config = dict(
    head_dim=128,
    rope_fraction=0.75,
    init='trunc',
    init_std_o=0.00398,
    init_std_down=0.00398,
    lr_mult_o=1.5,
    decay_shape='cos',
    dataset='wikipedia_en',
)
Each number is 128 + 32 x the weight over its row's rms, rounded and kept within 0 to 255. Layers, rows and columns count from 0. Numbers have three digits each. The size before them is the row's rms in percent of the matrix's.

# layer 4 MLP up, 2048x512, rms 0.128, rows 749-798, columns 320-383
099:126110114100054155133092124050135151152096139088107130162169158079120139098151166149130138110139128154159170147167120078126116123115108153151120107149092112086105159108120155152122113152099101
099:154106110131120108123160144168169155108094121167089150101135099193189139088124111141187177076125157150149148188110088159147139077054072117174093138136100099146137112136145123126124095145199139
091:185137162160133094169143201111108115198149140144133132122087139095130141135135105099084132152142060122061167116146137098113092108119097157111140167131098143176107137135107092105123134098096109
099:159104065127089182146113082169072123141130088123173114096128117167108111171134156149143151127122127113087129168132156144102106116113154092151132172169120147133115071088136119152125136176115182
096:127091111088090078089144153121136085117130099156120133091176109120070146115098146154139106155126140184141173160144135145109133067142110101091105131113113145167125109151108191177130137124084116
096:113094142089168091093134136133073113128154118073146149129202129142147122059132118119107068147129112139147125162105171165104112106138143118155129058104162194158158184141126120161128135123154151
090:133124122118113112169127065140125204135143164130139137116077117165119079135116160148079178126083069121102145139108158081082144113088145198166150143139107156098115106141163108128137120160145182
104:100074121125170140103150136178108132101150136119151142145122073145112145078138122116114183076084121150138120053165082166174171156165076135161091082106173136173099101096166105098119115092094113
109:134094084101140098104148153100145118143108221056102147114129156151184130184160150147151169171194157154149127141173106132082124140171088151116141142138142103166086125131146139138100178139182208
090:159055128142087122097141187142111117114131104084122172106137120127081166123141070132068117130101137108140131079075152161059150157090128162096129151171167157154108097147090154135213045117103168
093:165146092103128156111068179176148093107110182173148135137151114135173113125116118188162105107098116121185181144125123129141148163088145162092134144130169083122194167093191101139093137144168151
096:171132102133156153173054166153105115086141164117091119152098131112134143114093133162112083098127106170110118142103125116123152162134107123126095130139153132094086114125124124057138129201122145
093:106127111127131089133143136120122116134080094153076063096111095057195129143163109052177171128119122135132135190165099031138158158102136180143124123108145135114110102118151154154181113162140100
108:119132149108164148148188119193109173104122107184105118150179143096171129097162123141079186148156115124134205167131157107133090109135127147080071119165082144114139105149111173114136186080158127
100:099136104127054149132111150134089130161140105201086153189156053175060105150059113133105116162112124104119149097135136147107115154120172104140122183150154175126098130172139125113096092174105129
099:099130136100080117076120112159144125108138109180159175143138140202119102140146172128149103116139096123086064148114106100141145140153116131132093131133120142168103117123128152152188145171116102
099:132103134075133108136157106092098095123047176134138092138141115194134144124139049082085083161192131139109149056147166139124178093098130149104130082071143108127175126058188128054095093119165081
100:092113135108128126104138148105124106172092095150174107131144150136157092142138137078145171180184142137103147185185177146087174195169104123083120107135150173108117164086108144162100170147093128
103:078114179154179099176095112128140116114067100088152108083149144156118127136107124134146096138185121134120112112133136101138175131157126213104185132164111139149115152131128134096153111087163066
106:113183147168168112098155107085108106150174134198107122157159148090121163080147129110083065145141130196152095105087196104156164129129112151116126098163143170167132080108142218166112093093144140
098:098112161058172230105098051128081116150134123056160126132133126123146140121101138079103137153176122108127147136156115170157129139104132149135149164135190153102124112129147107139198112142155143
106:088144085144156111164131151153105156101139144119071163138144175120158091138099159160105115126090118086113097117151135195168196160116085176117169217086145140099134177135162043105086126133136102
101:107087145096130163098094094130144138129189087144104101122135117125174138154128097164088133168104081137121123134139106115149119081179115153138174070134066151145145196120157069102084158098157162
108:096170063145130101175123087102201121154105102124099111102101146169140169080089145101148064159101185144098107141153117171133113110102128110140040137103076110173145151102108128141129057165159096
102:130098112115083139083149179198112091064098159114194136123106156131130133171086070109179142126092088135136095143130167124149144109134128128155106110140167138061096104103165139073112097140127138
107:134160161150194138121189156147165128126108074106124118138119061103129114167157135122149088112136151080108122164131109142077128086115114129054170135144159135126165108134134156088122127159167169
106:199135170157139120109085120148094159128121169147088097060151108069099111128168129114063201126115122109098141136098207197130176139111131105115133149200118108168100075109111096178087100175162150
103:150136014101152093123066173148126115116140132116133171157112146120147187093098137162114151151094118135100129157119109178171131128122102133114139178160181083121095151120119124167163122128150128
103:199119076079094148116169146076129159114142144124130158095170121181175144104137165088119151156152132097164145171170131102166122132078113193138082159133060115099134137146118079097108202115131140
096:115103090091085068132138119159148117115105100154113137111137148178197102189162077077137099110129153099161112083130182122130065080133121107170032089156096172094174189135082095139170038133140142
099:131136073073158178130136110125129153130130086111127123093134070195077134083212128103141107143103138072075083148147080098157101182124130156083120142152118064143114099104115077128139104150114150
102:138163144142111156118139109189115148158088178135115197082140137132170120150080163110100069071170120124130134157133173105117160128142141139104092134074126165129095102122112151085159111156201112
094:142176132110145157138120161105179095169059079157109126126158121126176065184112106156095103092115167176110158097125169137179115113109105182156169128075129133189169156129106090069060147081157175
099:077188131115185123119175096147175191110115114099081164130082118173127102133114158146162112095172127120146176101170082134125175126088129131131094135156107139160071108079140145107144137158095075
094:149096145129120140155145155122111140068097096211164213161103118137146121123133181146108109163104109169161146184086071072130121065121151102134154193154213103144113141136172099140126101125121154
113:110128185169157145159131145081120144145141116086146123157130120109100133105085145158123127107117102203084152166145109109133113104047107113122112151125117068126135138099126126122078177140189199
095:054121141127094101098077111132194139131121128156180129145193133145160101089123096129125116118148149138082137156219177146173145165151135146131155176140119126127179116120126112088107104105087150
081:120177132146110094082161102064166158122134192106123100106109103192130124148149166194119133133105139084180051174171110133163128182107119111149121088117153125125183102100075093174145112107073115
093:078168101144110146134154134069100069092063134073098081144133163091078102058137115154089144147097157096134113109142175164034109123189180116151105149128120139154086138138131083114097156076129135
119:140111127139099101145071070086172150122137143161080116124084121178114134153136117140138087141133204118121114109137134118157089071147133066105080167140133153074113135171092121130143123115135102
100:085095126156134113116137109191162143140150179133145196134123117105143114079157101100177073168081168089141120091099066129177130155094138172122173119117106140080121115107120180092099122126173145
104:141161145142123147094173104160143109132118073122113174142134138169133098117160134080124077111097093160053172083124134115137184166114129178114124162101123146160094178139144097085078118135092112
098:159117189151151127148136164146148155139079169172104099153168085161075161155115111136104078069109160145152143085140128139126093154159108107085070141161093084138109139060114181079173126159150173
100:100093150083135174121177132084119124137102140128154206139142167139191133097092046129146144102120128112173084133089129180094202126114116146115108120145148080089081043104151168133109116152150097
102:115089148148103123108073137166149111162163102108106186145152121105114101119138155009110176188103156122125117134141115142099145080051157086085071101110115136137178096147135177124200169158160086
098:180152138114241158120091201100145132152124100093137127137082169103095160128146134146122181118116136155145124095113089192105082158118122142127124070131184093072128086178084156134099183162143079
105:156144085120159100105111154167173124162092115177162129088116085127159067108072129099106179076171102177127118130118152146107143125084100128107117137145111121104115121163107134084122134106095143
089:164164103000147123066139123101130124132143194144076095143145118134171139126140159136132148112113123129087150155202170119137144159087134086170146165124067111146102196155165118147123123124128142
102:110177058048094157124113113142157104138139117111189124102144110142141128122098111101138152104101157087125148109147088143113175199152077143090108126113129099117096124172086080179145149130089092
098:046127154104180124109161118135181100102074103094116148128109159092108083116133077129064165126109126170106045129151055148167129091154070126106147124137100143178099133163120099115158123142132111
# layer 4 MLP down (transposed), 2048x512, rms 0.0332, rows 749-798, columns 320-383
097:100224134185103080119114152092095124149087149127184141130052094160122132102137115117125119129068175090181118130098119129115164104161160141112183106093064111133147117092109097137114123122182084
100:060124110149161132195133093080111128190149120102097101113140113098060083128198147200140131141138105088120137124158175101132095160085165120182214113147143160081127120154169092095185108195099110
094:079133111088093145148101143139081104101161080107101148158148072116070097131118097149079207189168120077172134089105058126133136061176147057170160054187152136148118086135182150099102123065214147
096:101161170162134136139134147108100086186150156148123087097111075139099087083094124160171093112106125079128143136123150089141107097125088116176135158104109103106061145089171176140083074069055091
089:107175103135120152201136130095121150130095168152133103142133146166084152145096152097125133224146163119111128114172100112166153060098150131148122042137087171098108158128106111127151116118117135
096:156169137138051077198055096153143128096150125132129133154129126145127151061148141110118128100152114157059161129111073122112145099073140101146157182080155110058158111180178155153132118130142172
096:112117141193081122135139116143168135108143121176163060142185165131116143175093093100093122083141113133132130136143079133081158155195150126130137121128123146139114054078113132128128085138127134
104:191111107131153185079141113121117149105160049117146140105140157104099163095145163067133074131098091125115094147115130137166134191123094165125138133134107091121093087139169164148122133094156158
116:086103123091148124112134108127112135092095111164067099155097158126157179159173143137124082202154180171115173123097147171155132118104183086100100109099171146160108154170210189164140122127166136
084:094124090129128143123095124129086127149144153112130119061169121140128103151091165132112165104144101116129097106097136140091109130070038149192187114179116168162078111140144131132117085131131069
098:155127198118125130114106140136137164092166162084109114154108136087116082108062060119188134103135110127139143104092097075124155088134147104159071120130134100135175107057097147143119136069135133
092:110119158175180155038120145120122117155155181065134082194151089129131077143179086087143151119175097100140146074134153176138040158125153135137125152124092048118176160130088170178159116143142112
077:140068123159168135087184170071133168098139157103083070118097102149105195160092143119130117110167124131038102105142109165134076119129122098105156107121076132147099138171105086082139110129107105
116:117138116150134122116099132093123143140127138123136112148161144064187202124162079133122137180096102155064085109076127100119099089110150079113148132143071157132103122144118103169148127092133105
096:115131149079174074173102153145108142110146137140095120122137151109149133145142143185128100089093180071104130132091124083098158091143100171112119148123155141138110075160198138112118153109137125
096:183132109141126145215126143136120088142147143164103121055082107117097136097124127118109072056107129110106121127125126071108087115164099107140180153102148098142096107228143109058169105058067177
094:112164131082095161099125176132129114127135103143131131110078145125134117146111183145140192079103174118192134137085107133118068141104075189159106139139083075155077156166048135164107129084095151
102:178155164133133085114126192094107101128134128149144121079171154149131131085145173210177152143129161097123160173129094178083101121114064105126094163123109112088082180107166080183151141111118156
096:154114128065138140114105168135094193151141127104122147155123194128142114165109146110148121214065128091160131071130102142143203164193170119123116136107084116147172127120139221072044163168143139
103:104152148124115120071130136119091108136087157102152114134084094092113112124099154107095080117102137119116129105086180126141161127145156141122118109146115184128148091109180104101172112085158193
102:168106077133121115137078212135150110146146146120038089107165093100102169143154113197107106123100126134165135106127105169155144131139084132129154175083154153099109172114120123128180097177113176
100:134151145148164106102075128154145116156154170175160086136148102119097146135129168083180156157029114098145142104108155111128180148200167133083165173127117155133147153116150082128001138101166108
107:159108125140130148110196083134149150103106046158080125122136113125132132099123124151092145185140132100117073077091150141105134102125105121131146175134123152074119110119109142136153092187177141
096:093121083078072161094133182109128109124153090121112084165126106085143152114122147117115124143124156146181161135099088122182161116152153110100137053093171133169143160110102087116120118100142098
103:080092145089167106107175125161097079095097114115148083143041162110165111129086136123182148156082143127096098163096049135074059109167078114085146090141143136113089134162177061154135140059111139
100:144115086096091147129102097063107147097171151108190127142136157159129183135147148111118093198152142163155152138112141113156121144147140128110113162135130128125089097099089159178070140108124134
102:067114113153098124141124122117113093121124173157136160119168153105106178197114098099104086117149074186169175125115155078166158180131154134128155088114090139087116191138160094150157135167140153
102:118135135083197136132117117100143144073061162118121105146075170128138174089095110104190140139142099128132119079134082072123097145130104220149177152098171076139114136135099113167144147103128187
107:088117151141153141166167133129118095138110117121105128109091082099052133144139136123109155154152085124120089140127150137152122141061149096101186120126113143203141154182135094095118168156143121
096:171112137121148094104120096096112175114163121123077102099156145126060106135168131128125141091160081121107134087152045117072187058173072134113157132116111119095094095180151097124125149157122096
105:146120140143126143149098168077086103104140127110163121174069180138138118199115125119114131082122111166138089121113118096081147133153091126104085118120054096122169109101130102128000177228204103
100:128153097142160183146136148112132114064074134153101103086088186141138133070138066127146124140151226070145107205116111095154168141116139120095131146165139135139166132090087103163126099149142135
103:158061146112074146161138044081095100114109105103180164150093141136155115126079152117076134140106084140117063142173091062077159081103145188137163141135078126145144178132151115090119144154127149
103:160100092121112147171126132128119101151134101150139103117082131096167117134111136121123165107137105148095159168103126172146140086133137127116129073113100113146107165077088140173193129146180144
095:181065099141130104177134154117147105097185216160111127096129133116109174136164096109072093113139163172094121148124112168248126126135155156114108124129105135141103110126133146113095117091126061
101:142171115093140135098149181083145145107122086187107128116144165137110144145129114146123096125131200108162126077112160176142081166182168133144093154127138157089118138101133194129148118094098113
076:150165105085144126109161104093162166146093154113068183099135151195075116157123156139127093097098092183162112090125126135117088142118128115129122120099119145182077117061026122148082152078182127
085:171171141144142195152108122125183174104163066120109151083147133139095159181164164081084118181094112124136138126062135104159081144145119142071129129113075168108130083120144110114057084121116113
091:125132127118120104172082106150069115088152121134113158124108131127130181125150100135130174077126169111157135104182187090102179112097154188142103078156160131134149111120128165136112157150127061
116:133156114185159100182115131118155107134141095152141055127135132110056100160183134141094126142122148168087139218153113128107141088114115130158162154139088085132083139119083091086189114062074146
096:178180084143097154116124178116142115130132103149128127098078115131081132117106078147184170144120137149118135115105150093072067118155152079134177124166156070099174145084159090137170079054143054
102:168172128125181140158190143095146115090112129057123082148103139122173133103155118076165123109166170158107180068169117132154109135080138150150131118143145120084161097168128118100206117129091087
088:095111083145185149102123108108152106097172101123124093086213115141164123151086091149148132135143084089137112088122160099169180104082156084118146110145123122132096115093148094132070116044137090
107:115163101168146111088159130147133141154110109099130176102139143114099155124130052090154114117097182088160078127188144161145208073103120120154122140094160132137171123040107060153077145102181148
097:109108101122111174112154096131058154101111092174121097099140111119151111167140117096128160119166150194128148136159119133160144183096169123145086141140109134142127132165150123101206052213136098
098:062158120121077176118102087099122111130145173139144094124178089144178178105084094056158184126135145069106111175102175081144105135150126157127103145030132108123145183155120118135180161132113099
099:130162166117100137132142151118116122109148181064155186145125100073123136129133119061173103142168134125092083129112090113097088202146121124099103133117151104176098130144162180109059100149109118
086:109124159136149154106109117102184136093060132104167094100121125133146121142093210149093115155130131142119068128192120151076071151160137121122083144099134115139157133136098115080067209136145136
107:123113101049122108166129143155136091172150122086147114070110162115099143140085097128106137155100079118114125129109096101117095105132159096153092074143035114154117202158111125149055190120149080
092:157082148116207079145191100146142191134129161141135165097137131145100081203073227154104128122127130172102109113106160142120214106104121156163079108167179188119136187122124145153154085076134154